config.yaml
d_model: 512
d_mlp: 1536
init_std_qkv: 0.0426
init_std_up: 0.0426
seq_len: 1024
doc_mask: true
train_tokens: 800300000
Each number is 128 + 32 x the weight over its row's rms, rounded and kept within 0 to 255. Layers, rows and columns count from 0. Numbers have three digits each. The size before them is the row's rms in percent of the matrix's.

# up: layer 7 MLP up, 1536x512, rms 0.132, rows 806-832, columns 0-255
# down: layer 7 MLP down (transposed), 1536x512, rms 0.0451, rows 806-832, columns 0-255
up806 100:162064183089145096145134104142186069087163130159141125126173166078142153142037133135093156141212096121137158131124226173089106121119082144111125111053157096096109121163163109122122121151155107156099099181090116152163084124084142086148118097155136128102087146175089095144133132146175105141108121105150134126108155159140145102116118094111140097074210208108146098147116094117071129211170091131101102130184173135128144128167151093164143125120093093112065131161164185119108087122102116144109141156108120120101086130114131092167173072087095155111174087134068145101132097136151113159107075132123162173060173199126087208134192117090143066096129111137089167099155153114149125112107163151101126137096090123131116144115162094114140115146148188120119154146172094121122182113154123
down806 098:077192155110129147112133119137142178095146096136091127088181109150122141098094115097127134123104102125066158138115133151113102133106114130046167112125107098112121126112138177169114137119084106098121108101084177118091128108044116128101101162111182132084183154122161128113116099113197155142111164136099132169150157155181081081120080106057092090118138135082104145113166134165066074147124171092091168150102178109078100120135138110142143102173095093184177135138115119149160195132147137105068128137079157118130110138115142124060100158115179064110102074121129129126110135091161125156154137165128116131106096132109126099081098104153140147124088156059016102046123114139133131144137139127151122132142125107188140100135123151165105147120082127048138111140150180155143154135044093
up807 076:081155166097130182127100117134133094173078107154089108135178173138157097184136122112125145144143122102152018136126154116101119099158108144088144099095135137134131087127170158054110083146168129111109148061132113159101132187166109135152114077101084127128110083168112098074138122085136096128141158112126114150140136130171157164153155082119120082091114106133164096089150082155111099128144073113057127150109076155139142162104100131159120127127164136135135147118110123171070075128084115178153118134153154133141127135119122127093132099154092111139170091100170133091160169128153113168155065092139121111079115080123131136125153103155105062166116120179158122148128150185111140104123133126116091082132110127164109129085190151090131185172084133136223160119152202133117056112124130
down807 076:139167189087142211165207116072199100118185130191158129102130130122089163107146128116100158139175107085140112125168132185111160148141144046148135136142120121099122124131151131145146181145059089124108118164161114197153042077074105087094079129158123195091129100123131102105102101125156125113103098161059143119201145130148129152153175182163155174142194156141177167156157138173128093092103159170152167131173097138107096091209156124119171133172131123079141138129143201180161149097140122145086157076075134065087193119048169173054108129115145151151103063165119073127123102176136133085130112132175113150119133113059139150173105173152102151164126148118137074142193159185111134109130100157131119096081151147071184123117120158135138136136140112091086087118147171156081090162121140
up808 078:092160107164152100207120151113093126151135112114113136143139167105150126144118074116070095142152170087127145127096138122138133125111140104152155094102153166191127090164139105064180103131140213147127120221181109125108091154099102088128099129100109152115163125176152137131153140131142120144137154078107130110098149018142190085197115176120070149072117091138134150100214086164143066144171091121223201103104050170148146111120080125119193105094095084149110114070127113133109165122139119110113154134091131128184111073100111178134146097135073119119184124186162149069139173089091124066085111136182126121152098073116193102129145168159139113133145081173144151092129108186130125143150112165172146085135118157096185143132154170117108178141144158145132114081212176217132172102135151
down808 084:097110120112126208197156126140162112118159151152141145151078141099124112131096096104147094150112046095153125098082140149135121142108108093088171086133129094089107134193073121130160141114088169107112091147136062133093137117095127129154097135137140099117134120157115146127180169189108132152116162131097080078180160109117125090131111148170136111096117105129112134134142101113166127141096153125164159178142051162169150141125176174069213109152088137120123138144173150147138090106111155137076134128157121183097096097053081137112077134164164131127153171148115056129110139104100119046073083126138115150121101117100119165128109138129086145153113094087136157171126170176137134118124165106099165133089097158141176205108069066122145212164062182110137120117154149101125171083075201
up809 109:148106132113085120151135084146056131075114145202138147082130136141136065107146182145123048062122139104132103123153130193135128055154153112130018152100128131154129117081122197106123094134116110152142153116178118126109161123132156052178131161113123145116152113116116107167129113155180110151167142091087117143079137135171149153114107139133076063099100098116151119145161093100125120086158147125163110123050162080160149131174165101115078189105119117164105155123129083089130058111153109117152053075193152196157130156130088126132124102123075168134109101118077160162107121120093145119125170091157072103136125113094058149099110114132108196100183084083166157061153190150141100121129190117146133089125153142137090093135139141105137146144125159112122154111124193136105091093165117
down809 097:068163098141119144161113144134175119132169132126164147153103152061106152090211154118181170141131125104130162081137187151150151121103150097137137154154142111163150114135121194136128033157123138151104119059089113129124132119108030120107153125106162180054194141130084143156196166115135133129124125110138196146081147130114116144110146155129095151079159111149110090085148123108127147097177068133080119180123114077122147106140110138161086096177154116125108193124125100166168166151149065092137139154117123174149183117099141120112182162189093139111120061101128108060133129133106194106136105148184127157135166122124075157138108126103133255142162076057109151095118156087095150099161078077167154148138153129124129140076141117160113131141134124132155105124106102131133141222166167
up810 099:204076103057098205140113113113174172135130137100145161130093151155154135142098123171122170143128110156129184167147129101133217243097125121177115144137195097119122155063182112198105125146182114230160156151089100136133171126099135101115103147142150172158152133148147146069118161103106099158194064151167145098084063109123174144113181122117161138101096155099121139123131086145159148097107063094051160082112121113163160099138124128184126099107133129094070158108097126125117122101147131123158135125108191129141153134148110109133103122146153152155165128150084143118154123116145102122086081073119148121175111098167106159099141128191088124115176124125106151120085108124087109185166136056144161140104111117150147133110153173102111116103183089111151112067169151077100126127113138
down810 095:136111179165134104181106187165100128119141032138150124097101137090160157103109169134140113121134050143153117086079084143201163172128122103118071122226054144117115075139102134131119203081148197179139188125179134143144108151130139163099102123081089113075177134111179149108097099135134112148119093092117197130154145161163156145168094113142174096120172067091101126146152148153109105100174145133129070140140122117105094108122115120159154156124163095201126139145095119163110136096133138102163181077191102116134121151173098158172149108111123121064132081123143149123163062157072094185104132141125135158142096133108091151142196105136108146132042154147102127117119120133116167152134113077129129120119120132146153122119109125077102079114198173113101124077091088084173137128166126
up811 118:110137167113103107148140144125094104051089170109099161093111130108114092150125101103130116141127146093121067177108124165109182123171102124162117124175138131139121109168134108113126133100106126131132145132099187085158141103112172135136144092146088141149112185164130133084179170176182149146167151162190171138151104086109143126144138160180148122134152178121123103110151120070096122128145094108084144108150111089119120218098105147105126139149155098092098146131168083143139129130067167079120157122166165128117120133139114178211079133138142124116175114156142162144124146143136145186107111163170173143093103124078115088144160124118153113127096121098146090195132083177173117117080112134117116078161139138156088150074103172146069134095154127110125123109133095150157101149151069
down811 114:155123145142200140137114111135081114106142170105131165142183144105113166088099161148102060117165121175066115147094129157180139159136128147157140176129154128170088160129154146131115129171077130111149167104151184151076103142142075114107111066130130148183176174130145146205124125104152172170104162096123143138146146146089128081071167122132107124091067065147132076117168139185090186120122120167107064151118087133119110181172131118182122175178060154164163144123106124088108128149157154155109112177116134177163124103141101089123132128159152165053077141174155147093149136104144193175157092123074135166119152132111191098101099092135083118145175099171121093099059111109164145099071151084115137140118089162126173098121140121166110088116064124157076118156209090167127100060046134
up812 096:131134201176129114113182182108182137171183170159095132133179178159113121136120122088113093116133077016148141195105127135156173131152127113124201100123102154178145020130139084107159140132155098125194156158095160146143071152141147115116130115092186147139182118121123079109117142145112062089123142128135110137099122123086140132156138149081155158131106118123174115100105080103186102092134126157155146123096044154175120150084117092026107090171121087111138170146104149119108142135149113110153148161087159104151105138116084127173084090108158177109143174174183111114159096134118137149160161118176055107118118120144145108172113130201157096095115120142103180072125091107140039178116146147089114179182096126169090090148141112123155129202128177097129106141198170168188109118138122
down812 094:145098114102143118148092129105133140080060074116144135145166147119144081123147120122095098167087097162100133167137077114167123130115121120198142113159100138084163116068146066133109073145171110086139177143103130147166096102168127099092118175135166137139147159141094112178126152134099153150228115134146141107142104114109112162182171113117176124093084133063068109184146125114148180098090178171152068073167197097129162168127057115124117143161124150097099143098112100119115140108137125151143147097100159071148141168117126201132102121152093092056109133104101164144097125178116150129188149104122131138100120122100125135093125127092158166179020135125139144146100142140125140226121116130168164170091159120102140144140114158098134179153130156177145144145173181107081113124175121
up813 099:095127085110118142119174077159111110149156121182152097141079060128128100175117077157104047090159151142154145180113083189065079166171168124136135089131121067125117115108127092088101120175157076139084183087146111117124142108116152134185151101079124114106190095157110151142182099168147128161116118140200115150126103120117051162088109140109143110113065129140089130076132085164063130157120116143141136142127134149061119145154139147118115138148156100173069102140068108116111154104133088135103100149150153161118170158109151079123112099126214104161138177184168147165125116119184071163153157114156138119101128080107171100144070150187133125152127111168095093128119148097087176098165162155160140148121161128148093140118205186098124092125122104063118181131117100197173116140172082
down813 105:176172106109144170178127144115159096085200114090178130068081178143074080148118124096096076081110081116104084087108116159096133123143117131127160113134090158123119116100107112119143175139088069103154141077106098120107132185101081183120104175146112103109163149135100111106101097120175151084164066119119153086152134174044146091138107104189085159103109105189152164134081133104082104164157190193145126173157122109138102143114134152179114158142087107165131127101114114099054130161152101094150159099106158135202099134087119107121099148113097141158102101117125036096155118171125188090111125080102137119118133112137157102144138176135103100170152121148195061107128142148119167063152096133128130097161205185090135113131138134189098169161107107118142120140085115118136122096069116
up814 095:124038106064139102156133155122122091136154058136140120122159151104134127179118161152192149121111095116095056177102091141071185138129188166155181158106110120141121127117125141129098060119142137085036132174137147160142069119104147135181132124154113132134102147216144118111058112101157190144177112168106166156113097064121120147106107167150122175110137159107125131129147110096141054111145082045181094111156090148123129064130140095149170084127147153123164174157114120130145109130103116100150115068194126174129164147147092126066133130145120136125128126122116141149141119115120147156074142164137099140093164179113117142103156162112068105146157131115187135148106124122140181025139147115172160097152121128128165078117149108084065193158143113164130161196136169116094162122171145
down814 107:089085112132119144128137121086177107134158137137131128125146171082132128134139135114123124125194161126143128080093150171222171151142141158108148084096158076119087164085153127189063178138105153111122156116141153169174141161116127120137174127088027114158135111092115171112089143101145121126086138130107185185116123139103112087175122087200180158089050119107130128053053090158164086178117091104111142173169165124153141183134168142088146109059134138141218160142141131171157155153097131086153119067123031133189141137168120144104151107137132072119092133108110101172186100108176121094087156137132168094091125105107103076147131171111128128166128144155158093174142157127158142147112128090179131113152110151133125171141042042141123137174095084153067081148099104140129139097089104
up815 082:080160122143102141129126158057197043148086224151155132103141097142139165111124130109146140120100118138164148128088146142174144088107120126103127125113063143135124135152097105145128144158118122074126147110176149137149117143132121120196134154139133156138186105074154064111136059120117154216157183175172177099096139100175147138153095114179132084179121117112193106126123155125091126101113118114135139128129093083088181079149156141165202093174115134131095128098155174101182096153144114112127115100168166133139097151126128037140151068146152136157082110104137143131112149166123156124103157140136161140093102142141155150153088138126074187106105145139127104170108145100200139117125100142169165081120160149172106127157115065139107168131139138148060164146156134153126099218166151
down815 072:167135124109168143141078119138092205134105156107097145130165145123110166120068142168163110084144126132106139099195111160106076098119133128170087163094157096178122059100065091132157186105096158106124130116155151185126155162179118142138097120129133134088155139129078139112086115115165126102132124174142180119148187113145097078144119094136109099081162075149098130104124134145120115152179136133177098146156163129136069172147131133154106158155110154077129156133109125135146141116128183110076192117199100173115094177168110124105126064114166129145155193114116073090139084139158199076145201154071156124117168127133120132147093111090117146173171162128173108124119082148104141103115144157145154102125125163144137123179156144067123160143081164096122124167108154086156123094162139
up816 093:083077155095149151069128136132061118086111145067164108125119142136139159100134097106102124122158096104091183113148151106135128134139141107141080136130158160156210155089127094113109106159114168145160075137122128148068180074069131142177135142112122112199135103105102126101137050159108146114121139076133123114058112122107113115100133080127096106175114167144146107054121183120096171163102150097077109169098150119161081131205119157183133205110137164115135103108147111169143116135128111128147116126173139152144173131141149130106072150124112086129124117112110070151119091061128153138123113155086121092107121106136167180108039162099118117109179231101198139123107180079122158137142144172151083182073107159195140063105139170127092161062126154149135155132132158116186135110162093
down816 087:178090110104159137128130168144170099133118121112160132196171124127105103130109130104102112139157165130139135133103102125097175135132112138143104134154155174156157084164075079094117117078078127177139086103120094153170159164130157112175146136188128124131105146134138108084144118148163124107173151161069126186132126112080060101057145151069104140122130089122168174144106191218128138200108102183079133173117092157169163140108119104118147203143141155075093129180154076086138140123120144110148184100126089128148161176133126207141173162136205150164154151080118177089054108149166173147194117133064090037141112106132113128122131169177107150129155092069065148120099127095171103156126162117147121110141160160175099150139106062074127153080154176122147126112117090103126146162175118
up817 101:085123126110138141126097107099128134122176172106127123148126126120117104181080084126135186180112119129134099119162136148095201130116144103175126154089163171122052110108098130113094026178136131113140093096177121124083106194123065173175154131112180114176145150097074086081104087119147110092182145104065104086106113110073098131146110143141179133100174135205209153159137123121066148110110069155124145115179133121141086125163108185107140117094063142148125168074196077130067126140115114131125083150150119156143113125128105142072140147081121117063160085164083096145188144090141145182112119093132104133142112159149138157089118141106124097098066146157156114135179126119171079143122106085137108159121128078189164108107126117149104127144143132004163136119085073110138079089066074
down817 095:163157125168129112125118142102116130109118151163138128103100182123099129138065155168100157155142178123091187134166206127115152089119122210079144083134146169186082137149143164126097112127117100138146129162156137159072127181165161120122131156115206181139101053149091147066107105112161129134082148089123136101086151121150084086163070120100158159126184148065176129070097159099109158163169114192153113107135153118154136176139113158154121132164046149128158108118055133091101173173089103152106136175120109119138163130109137105115111099054151156128092192156108106092177085117143163117099130144132143171081071222126130146114128085102094140206128149087156159109116154116137172124089098136122161150162099118169179108161092102112101090127111070107130179123110128190168120098091143
up818 105:053161121135125125095046119151103156114100203151124124163094172168165090064116167127177100143151098100114131183075069148099156169125146114168102149086143099115197162118103145135129094172128110107151180076129142124140153141130136127144131146091168153162134128096164159138093133142100121159147167156084183063129095143203132141135108140094132170121110102154103150107113101102094163178163109081120040115153155121071112183100121146140143136123090169086136158156131117050110100111085083146100066109112145126129124147137078097144151102174091152174160123142157117117106133100155108126183058148101105155104111113095119143127067139088151144130138103149159082158118087110123112053144106132099114104065155169151169203126141182089134126121169105150138101083130166110151124151103107
down818 098:168120121117129147062082164152090121139107107140129100130101204141112142107059181137121096142157132123091125167115158123142145087109139124078143109143130125157175108112137107147141086147087175058118115066127133106193152186087161149070145107091125159096203167124124134121081140125140158132166079136149176154092105138128130122091213106071082142098157139132150177158143112151057163118161104089120130117182108082120138144147119116148121111127115095080154128143144170107143130110135126134143075180130132178122112153122169131056131106170128068095158152157122086132107168129145149121176111156084168131096078146117130160113078125144139108129099089127091135105204080103134073072147163103118129129088135091222113198158086196069120126119095170150067133077131161140138105137101174
up819 091:094136110067160089130162119152152123159115172088139134084136137083088189106082141126152056108154109163141167166176151147156115145077098096140101176074100141169141079120170154141155098094125135116139109128164150121145093176098151098131191171133132160129153158148128067105134172151084133118159129094031177048112057127071153067126135138089170078144120144127096140080139102077134107138094055139128155159133135145151106134143125195076141134182069134117131118099138136130155152095136131109170120137150105114163114111151097142127131187136143115121181175198083118143176169126175170125121076137162081163104107113109119145105081122122096171132117065125171105142188105208127099131095182083064107132103143058065109105086200156117117139085169189109102125197091109161139118120103079
down819 087:149146132106135112108081146163144128131147167127118127119114106171115160135130108147151081152109133182116157132154119088147102083162105163060188134157172102125127134126142100093158096137177149118151171135116070136099104180081155142117156138193090182117135126096119014123168084135163121117115190146069078134147162094157160067083082111093139104173163090161096132154092102148110113121129169096104119054126121181113094151156152180121093053114107151196154090135112146121151132078150154148144141186158068143108116174150104175137213114190160109119145122131154150095155099133138122138088093201103124161132104108118173167143133139155151071153068180204152104109143112184189145137200108102178180127096131087094141056127145147147148112185149106171163072067074140093156132154182129
up820 045:043112145083156108102146168143124115101086112163147116156133165173103102125174131096154109123128093145123133087162096151184097149180137172139155128150140079175141126133090157090144131139086102171111090102080112113104195137090158076128112166111141098135098120178133101136189131129085108033107189206126134083143169134172055168115166074094157164081189151129143110172191051101098114143121101129130122080180144140123155118184169113097073154080139187101085141170088151157141138142164102095138113159133113097121155107159195116133180115152147086145099166120098146145108163136114137144177127167083132080035129100112163155142113123182119132172099164168118141119117173139103200087105136091117160099048096108058142139154104112109150134180112105095165102172090153085185219126173151
down820 056:158085131078086136196170097077097136104122117161102174095105109152104052145140190095088090087120105136158155137090134137144102109152113111141148149133229170112166130116145033093113089128100147152159120096138055185106125119066086127140066160123128055123133081117100151115115156147078080097152111142127122085091127093153100149153127083085159128115169169136064076145129137142102142097072123128101120141151121137141138163118149131135152104114149184135111009112099074160095179155063085172126116138131147050118152101081087115117110103136156161139084179157132141093140109124103063103091130184171087081102097131134064102055111130150064099129131087119133104080120139153097163141160125126137089098084109113083139112125180136142191180179133145118113167180121140168137145104126121
up821 089:100099149102139169074143183148098146160162169138145122131155089145107094095123137128095055163051167122101154110091147120110102122145108194180131058104146130091063092093117085125088096168151116114128175104148095079147103169209125049108130142118140114112125089116066091106140112142129203122135146102075159182138212127127125106195116133142091085162048162166096100137061148159137106135125128061099052116160140175141157069182122112110149114100172152093066166156108155134171139155103123109137114191175187122146134097160163107148098095128165159090139083082141114107112124160113112132134154087066129143097141110125134091139141140114111127116156134118105183168060073076110138127095110112139132111136124136119100128083194144124101110079075097086084154159126064089076091152162135
down821 090:206146164148138094188101145110024180118113141094107132140111153095126170095145148130095133117126128107180117115124185181074132192123148185153128105196098126159110099166077146126061154104128105161141139151185140084133105122132114111090156115108135151117123167183124089145140161085128087156100103163092109171150136130076122122166158111104177115099137129119108126171125135122117067161133136138135073172086130166092065129180145148105122118105175079116056179155095112118104100144181166148151142127151134136164124089116065106132088130113118210128164111171098114144168190178164108075166171134165088095106142117168159122073108129169106184129109116194160165124113125136103165155155177128112179122106125155146107094159184137191128063099110122112187152103078084139163132166081167
up822 115:144066141112127103156130127159092113142147130086088155144126077110141107119146139152124129120145089123158182097101132141099087057115113154146138135193081073055082107084151134209184086109084089156137151201156114121078085082106130108132173159110179130142133133124131115173105126127111169179070124121133088188129171111163085128099247107093039083114174121078072132089160135127149074144100131101121147136085110119099160168111123056138092122156114156197129131087108091142104179166128125117057143071126099136138093113132168166100108151131134076138137080160139127147092114159108101167162115071217133115070100189090165153123109159118134177122140127148120075081130166133132157111138190141137128129123140177096126094157097091124082195132108109137084161180122163066104115143152120
down822 111:152117097178162196063154072135165166105142098112115051126097080155114097093092193113179140121102110134135131142075137113113159185152101095087161146137108174151160124165102063107133161105131125161087179107126093142074119118154141182139126101102111125115132140119105152158152122134161121110114154155102195142128120123116086150154078122174201152118090075159133201125118145158150138101146119170137115115107137106136110119173181188108128125103099127171156090073124212093089128137133092106193198165093116142111100094127159101136154158100133157057144111103118176146184131134147110141118134101152152105082110100137111097183160107175145136106133119131086102151099062133088125121104138202138110106049063113115121097169120131074081116116151173121160116137150094128127093171152154
up823 123:147106111146125102154108103105136083095118146117144133092118100168120131156104129091148127113099118119095196176109139073109079062077159174112099154128122119145156135099097126134114077126117102171125088157103099077127103064129168174164164163088108129156083174075094132063145123141146137161081105172162144134121126078170158103130159143015120064086091171081084094111147092134180087141102095146094134154127126160096187109102141036163162138108151095138132134104164144118077133124089145143103126149114167184139157130105175147155127086121117152165145188124110134076118117154161164175105120027140117155126126145136175121143139136098103092123197146067183092095145133107162096080123214113129114085090095173115131136142140152049102096109085139172151105128169177100112125153083134
down823 111:120171162111125153118168120102120176173132142130120112105187097126133101101098112119155132144128142163188138157058140182069129103128084082131144115101112160108156118189106161144151078178122130161178177133166143127155135089143162179046130123153120084138115139072124081139150148179159147111196084127162107153181105166168147112146150124125143191121108062151132113169161131088093137150100205084093106148144102121144191140090144105149181140126109112170134146142137083164174125137110101084169149120136181126146144115179145171137103080104108096161105075154140103152178158157108147181168107097125175108120135113114175188107134113150169184177137099099067189146075203139129145131136095039146110111145129140169146113161089082139147137168110102133163086074150082141094115125102146
up824 094:111084108094123171100097163114115052176140125115175111097184060146118066098110115097133133177119133134159105146115133123132073118180162096046157129076090116128137115156113134116145130176116140169108130152151089085100068116192154150128167191076130132152076195158085110122079095155102093103126141137154096119128127088102092143184155108172090170140185152164118106150121138112155095157174145083125117165123091147154124109121116157074065114108147154096152139124083103089093194109127168163193110147110134119076153126188133142160129190123074123108150150132198171158198101067128181078160182140126150101168166215141140164147103091112104132135130064117120124104139173152113100147063069152140116132127059111205046118139170169139108183139143193151120138088164127069152192161127149
down824 092:098117122178171114129175124128110133105158212075130137164128117080053097147107086199134108143082116105155135109101145144139080109111110100067179140171126108148104161177123100069092116159129134105163139137110153152126190154156109114123125118158109063120160164075194131111110138200143118111141139076120117166162129154132128105142122159077125163153095173157071126056160151113102119170136089164155186115113121165108113150113183203138103055129120131147124168113105080096100105113137175086134146115077153097154102115135141110149115136140141159124114117101147131120145123133146083076149165108120040169145154142112142164104117146170140144159114117072198135183156138077163128094131108130162101104151098121120066115138091153187107144172114064151131144078057110170105199170162130
up825 089:122150198160145129061132100143124150088085110160149087133139119120092129126079092080205189118175139149105151123091135094112149145138121126115091099165084094137064150139185103140135105133151119180114124137160215134100085087131066149129135139136170131156127170128110127143098136132080080189115086130175060131151174104122122123094083134156188112156099167129119086081116126176098122057098119104157108139138139093101176134114109141138118115152184155139120102120117140165188131092115138084149171111137122147114112188099100157144157123098143137094122174155150031114114184145131086218139108129173120206171141143089144133097142143123099116158151119160078132109091146137133133121139125141085112083143120091119139142172127114154098101165142132110139095167122120119134098108142140
down825 087:111082074130125098104095084102055134038086093088114125104180101180139099121054087137194137140134142169137157157106110113115149150072107189141086095144117102133099128127126135159125103093157111154155138103096141157052141111083125122128084130157110108132095064079095140148120136141128069146120092111081078133155119156117053128100128162147163175090119134134071089108099133140143180148094179108113128121086090099131138130176049146123136134136095143124120110143141134138164113105121106084096173130105124127133156114125138127156100191120108135075185161148124076104100202194131126080130165094153155135167126171126111158111066119132107120112067113076151142120138116161105156116151119147096161088173116094120071125123098156140130165140091104139080079113101167184132140110141183
up826 100:107155191130134149139104077096167134117061092116141150161149089147104125090154170140178116079163077132109139168104079168164094118075159157093159001155103060160174107109105182080123140126134085169144070126119077177107102152156150135139126123137135176147146143157140044118141120106115129142115115159176164108133114095087125168098146123129152150104151152090118107126115149086165127112131135071106150139139141154126120116126109112120140147110146127111108141109150101174116099134173178113053124144061096123126134168094141165173178116125113173117157098115136069115155102158115171177143060155153094146142105132128201112178172159094140132158123129122163156105206166140147164169175150069130098134145059119128107108132107135078108142100113106084117156108114111090180096160181178
down826 103:103110083154134078089185072187171112178079146108124125096113114099153057089081186085135166099103122113087124148092070139191183118135095180125132108122115073085078103141135173093143174087133136150117161151113141163147199145070125118124070107094165197160084150127139087112112126118138128122097163152150150123137132124129151106068112138203156170186124141174122099183133163109123081146170169105147154199107145139151143127133061176194114085142163136150122086084116145100135119172111079150145214154102175127140076089153128134124123162108190121090103163168109077086108139136102092109103176106182147049184174111110096191107133131109127155141089083084173194145130132137114080151126098120157107147134063184153113128142168152104094119121086084108147114138100131186151172192176101
up827 094:105094151133142229081114134094115124086127155124155146139172148137144131144129125042121135159112045039120149090083147125154156102097090130088133128152187093140138113156105085116108134196130078106109130164192126093160128172144099131109160096113089097097058100137118145115110135103160155122119119144098124122153161135108127107109155068163130120154151188137136111071116088104156131210119062119116126128066119207102101067095078144095115077135154067087132135153185113105105132093112134113139131140177072149157148109122157159119081128165108121089093153135133137163141156140144084130142094100141105131138183145112028122142151122107092141180126136178151068108072137073092163084147102158160070150120186159111158144140182112122111097073173144154112121128105159112130134117175092
down827 091:166131174084061054186131160089118107141092080058101116132092138160099121111167102107134134146092089147134108128128106102139140123135164134147175154190129159110104121109135122135137218112101087121133166108091157124152150144170129143088111090145106142173180125118110146140093188104158163073145096193089137089105164079149100131143137060141150106149140141083181125104136165110085124054112137136173149139153116140116121107154167144127107151092136122138175127104114078098105042151180178095130168192044112113131119112107071111100135127086047059139168129092131070075123142087118169080115097128103103152132143141188134164083125099184085143118128138147145120093132146176042132162195118129137113116150117161180112153105141145148119179130133094131107107113080130116084120068098195
up828 104:061129168140094099152104065117139097166218097126109129109092122092100135202101166092091084135154171154128105110160166113116176146140089138180110184129133136183127114141127142142104145125091120118155123153139102115131116115159162128122149141151138115159126136182152140095171217121085138122101032097165148136150091128141116129103077125087115099196110166089063205114125113105096159149154186139166137100179105165130173140153120121153156096139122128185124080141120184156134163202142128148103112118165149103128154137137140100137125094110157133122090109141153150135138117161102137200122176147139100113167165129135101127184174156090117113206082150088148111114160127115146125118202072120112099102101092113112104116171151175111098191089152160098116129124131140087113174140101186
down828 102:110109087130104102122149167137162148122153124106155131155107090171120122130093106151067186133087142141133144145116193113091138155120159160144128149162154147145170150135216091113121159145099139163092103177111139126137056146168078133060102141145129099165169114109082101126125160161104069102185107091155103124142150128167145154182076109131102200081151145154113145117154137129128077171173171097069110111104140152130122125158136146143119134155103095158172142158165106112137203126179091138132102187106171160126128121094137169160131145048112161147116120117102143113155144136091113148177116144101093163157100115159092141095114134131094112102158110111151112116068134161138138116148129157159147151218158166206149178140139138095184092163172072157146110103112106150112089105154087
up829 118:161099132153121092079124118192081115084130161134123164081094173073228077104166145137112135153135109129107109159112019207133135046181126113150119116085050185138146186104175160151148153095170073094159146179100154158143138087149132080106116110096213146119140143147141156145146137155144053129102134096078161104105151148156103183050107175165114142116139111148091115087079169162168060140100113143110166117183120100170136147134102104121058077135110162142105156130121116151168138123122104150134112157140140175105106124166135156137111138079164098145169115156185195120072086125100084152130163106135080115125159088123106132112100190112112104158171106135121137108116088089130124071092118136098120086124132051081153142100152114127100133159115101137109042154156109115136090123081153
down829 109:128159134143092181125112092103137198154092106127188140121125144097154108137133148138115152141125135164145127072142092144165151127189118087056151199150034119154120135142188119123150161083129152167159184153134134152129084140123112154151137092187136195139167130132057194111128078170184168130063125120138162119091143047140141104117116054182151132155099158074135117136137151122170174134090143115153090123117121078129081153097097129169118096127120141112170112176114188137068162137174140135093123137107114153166135085142091173123183164143076122142161049139086135146115099137123089100071133175175182150095120081148144146120114117147147165136133188121067107123183107069159136142161130121129121113191144080134128129173116154114129068140223165136118081120112146122097159129065125
up830 072:146151175140153127145149112112127143113103164140153089121142162089128095186124124132082098121183065193135178118095121096137081086178192159080123137086173141114127064112197136139144114135194123158127124124139099128162082151144110103053133178114065154105134106104182100113130068170097120155121142179076084163112096116142134103165146155113136157159159192137160102136130116132126104200106115172146203124149128137125073162155136123149154154141207121138118119096150137128120124142106117133098118118130156121133111057172050071178104120178139112092117148105072126132098089136117149177099094105162105095111127094116116139123127126066154100126168130187155122084115137130180135114170120084085080135124104049094161185163125125077089163158141155068184101182139116089134079187222115
down830 073:134181168107083128121104171108132128115148154120109071132144142050177070188180119122166159168141115127103052142103125204138112110167138130135174157113145117094208051110109146108197135189097094065118117160108131132094080139094147180134109148193177161098124154073134087168139061101155142121148130154089045138124097137066093074106093083110146121181140192123091096128143125086134142186125150143115107124128175147155061124161072174103159108154166127086117157105122160073080111145140079176151085134153157177156146124080113111151151192158121137119130117171110147134108065111122104120137093120072097065120163175107117132108141095145156122121135086097091191122120141168064150130145107118056137097161081115175107169123069139093090144114143124105153109196148169117165138121148108
up831 102:164112111146125137164157161072134105076101124082085126120108148156141112092112162055140131084123023151144100201141154152111108184128089150114159145101100188075143128122103127170166147100092153127130165181112071125115157133138126097141132136130153185097114092091141217178107097122132153192138093123149154128133121146131109127110111148134143101098145106148138107170124088151140090180167113121153154119078076044129140150103039139101151153162070099179088126069168105109113085125121145158126181150123125159144077157134109146118114105117109210189141082111136201135097110141166161175130162121161113140119157135151093144134149168127143141142118128154156117169120116161087141164105115130163138111097155129118115152108113128084111178126162079161152144148165066102146101136152066
down831 107:146098144103075116135102057177214152118117155117114061147137155138095157103120127226180166136078150121089078146163115131116115146102083099201162090118114107164145117108150103131095063132116125117132135126138128136195131083090137085144164155131143181157116097087138155098125160124107143118068149099120128136177142085110130115106137165134155188137161107106156157160151172121124092110173145188093168163162158094170109200145084148150067190193104145113114094124052159098156070134126142175105124121119122136133128150166139113088085050118180139124178161140085106110132177184132048151117166109102111115130070138163120161120128132131138165104121153134154125151106095122125148141125083157132177156140094065086194137186160090123134133121094145179091166173202060201126151119145137
up832 038:161074135107157105109136093166113147090197134098066152167134145177100131129141106085141149151120120106124143125145096160120136096156150030131206166194105125099071124152130081145120133148133125194135116109099155126108114059140146161102128136211156139118135145144168148123097098174122082122127137131108094090113143084105126102136122206139129139106179158187161082104056072133137128160113111127144086150124145147137108145126158138106173124148154144138205164108089129114174119112093144144110195104204178146122095101111098164115158148135137127092134150097129163128138096106074136135124152129178147167084165140156110186113155069160134189110133117111135184122191129140090161101163093163210149086130136151103141192132165123136068137131121137092133105149093168112067128159144152
down832 032:099093129168093184111085113155146167104150107079111076149120152135135168090139098114136072122091115079154168092156092138153153111086179100118107201149117084136122144133140181127115098112123157127142108146144073053127139119135180112123181151102169100147087104096183111177167108155140092111161123164151178172158206126140160116077084119156091143146098180082211157028103111126138086076145146114121112176114107063140094114170198149097150137118157125146130150125118054092117123116131162049165129147196104169162129102147059149155111116209073152173104132112141080125152109119113101106110152095110103171094083183145097124111149166148129094125113148089135131142129138165096119166080148138177086087093115120092090091068127116128107127119155123146175155152108144135116134149083151